Weights of a small transformer language model: 14 layers, learned and rotary positions.
Each number is 128 + 32 x the weight over its row's rms, rounded and kept within 0 to 255. Layers, rows and columns count from 0. Numbers have three digits each. The size before them is the row's rms in percent of the matrix's.

# down: layer 2 MLP down (transposed), 384x96, rms 0.171, rows 357-383, columns 32-63
# up: layer 2 MLP up, 384x96, rms 0.223, rows 358-383, columns 32-63
down357 085:154082146118084107106046185120147118126131161095140125093110096138180122116102096136104157099156
up358 095:139114111186083128095132172088129061110114153082125156124149132118155132193138093143149175188135
down358 096:118112119143125187162155155120102114099130131061134173170154111114136129133153120177150090031104
up359 094:130158115080157164111101120051160081114093097139157161085112081151071099120131138102152082128201
down359 095:098187150112138154085070111115118139090059159158116183098045121114119081108198126138175154196109
up360 110:106131138180126113085149174101157129133084149079130071188149139146175200112140128217143206115130
down360 123:173124147100124106129056176065134127113109107169153129135066080165190157074040124176159176143071
up361 088:189095126084113095157163195148123158061100113118165149054148148156190103118183164110097113147139
down361 096:120144096145126147101082072166132129137089152105137061097118101144165146150147130118166072046092
up362 111:141119130127052121144118097101140157103079160153131113132119164152146181107201185153104158081089
down362 117:087113092119130144113111127074186120100135166189096128170104100155067102115184111147095114173082
up363 093:156118067147162115182112129185151109140111101148177103120167190089163101144055140135089143190137
down363 088:129109139102069118107097117125097092089097122140102129146126055138110105134158151127134096038104
up364 104:062123078125106155106147129168116129124152086110139193154151105131184130133109157036089151182105
down364 105:143135125140143145128155109145118148115116136084157139110140132158106151131119105079163151149149
up365 101:147105099138114134153099146170054111150144092154066096144137092184096098122116160137191164142119
down365 097:138119100090142175080100136093149085160091169166125083160153174221142164096098139119156131204107
up366 088:085100105123149172132186145146134099136197140154099118116065120136163135144127176087103080089167
down366 094:116062179127099145116129147142180129090091115146034083117178138120054141137138105130161107116101
up367 099:115102179103196093188094165110199106125141159106121178151113109123179126131077156112169162167172
down367 081:105150068164072085088099150158095164110131139126179180088158127149102155137160141045140146096104
up368 102:083142118136121103126124100102143090137162183166109177158158157093067170127116119131128176150129
down368 097:083142146189131122114087179085104105198203121123178129059104062122130102122109136140112144105090
up369 117:100119067148112059128168091145103122124122197163134123173130109074126136184172120175132114131108
down369 130:139178139089105122134130095114135127129137144145165141157163109080209121127091088154103120140081
up370 109:122130098107131112177138142181120065193180118093096127106119143140123118138118154097140148121122
down370 089:167147112147073110106084185167117151135120150163069130116155081032146115136139167121137106125113
up371 101:132114118149133083189176193141068114101100130113190141081128082151097136080113085099114105118172
down371 093:153098127129101107091110089170110146088110109083095144081163153069148161170154162089125093065135
up372 094:174124101103123102139063175162112161102091142115129142139101083117193186075128105119093125103130
down372 110:175188164156085156113066173163121139097109128062133129095108168156144167187098156135113148100147
up373 103:077112118159173160105123123170171146135090105135169152137107153094126129133073095094162121124122
down373 101:097148175138157116116109181161135147136109133182160194116110104075116069132105084143189120034062
up374 110:145073121105111127114145096065162165113144182148119120167120130117158214055174125178105148159129
down374 117:140133089135089128145169077081138063096113128126126172140148163119121144119171122073186122212090
up375 099:133144053160119136143113181192136090177137113112113183142100106110156100092159113151059144087110
down375 082:085158119124144134058068070117196116143118189034146157095122121107063182128148137167156131078085
up376 104:096151076095112183145098120141086140091094163101102052125153133117144126167122161090086133109120
down376 097:112216169057121097143135115080047131101144124095128133111134098104141153122184099127107147068148
up377 094:141139090144089115131181128114158118144162102110101124151149057129175137192130201155122102117160
down377 093:130150188105086106048093148092183157126121100071156139149128164120096078104173180169107095088181
up378 088:099106161126145167120154172194104076127098109139116150059122176148140171134105134142099140129082
down378 088:123145148087095124106116126134104119097133122127084149056120145061177170121172103093129080117110
up379 097:139126119139172164112099128101070177115123116148029107127127119179107155094195142046139088102101
down379 091:144121179111130083064136137170103169114161157122115184143077123136138107095121141146139152107162
up380 103:134133081105193141151103145129109157098122117149103166127148130115114147098108148125078111135107
down380 094:138094145139156206134192172165121105098163138117190106167081082138122110149121097131105106136123
up381 098:129129113141144208092122174103081144109115126113161068115133148209125168090187139153093135159163
down381 099:121119156141121132108047108116079125176098207114120186153105137108112118141155150074115139142085
up382 094:168130083106113139150129165144150128188105143132116152129140116118162108116116149110129145183129
down382 096:107118168145054047137127095113108074123124144087095147089178144176155121093167109179138123106106
up383 106:132126113091122074181135124144112162145142077091096113136088215189146119043138165170158174170142
down383 103:076144143160116141144095185108086125127141088072152104135080181135117111164110146204102197100134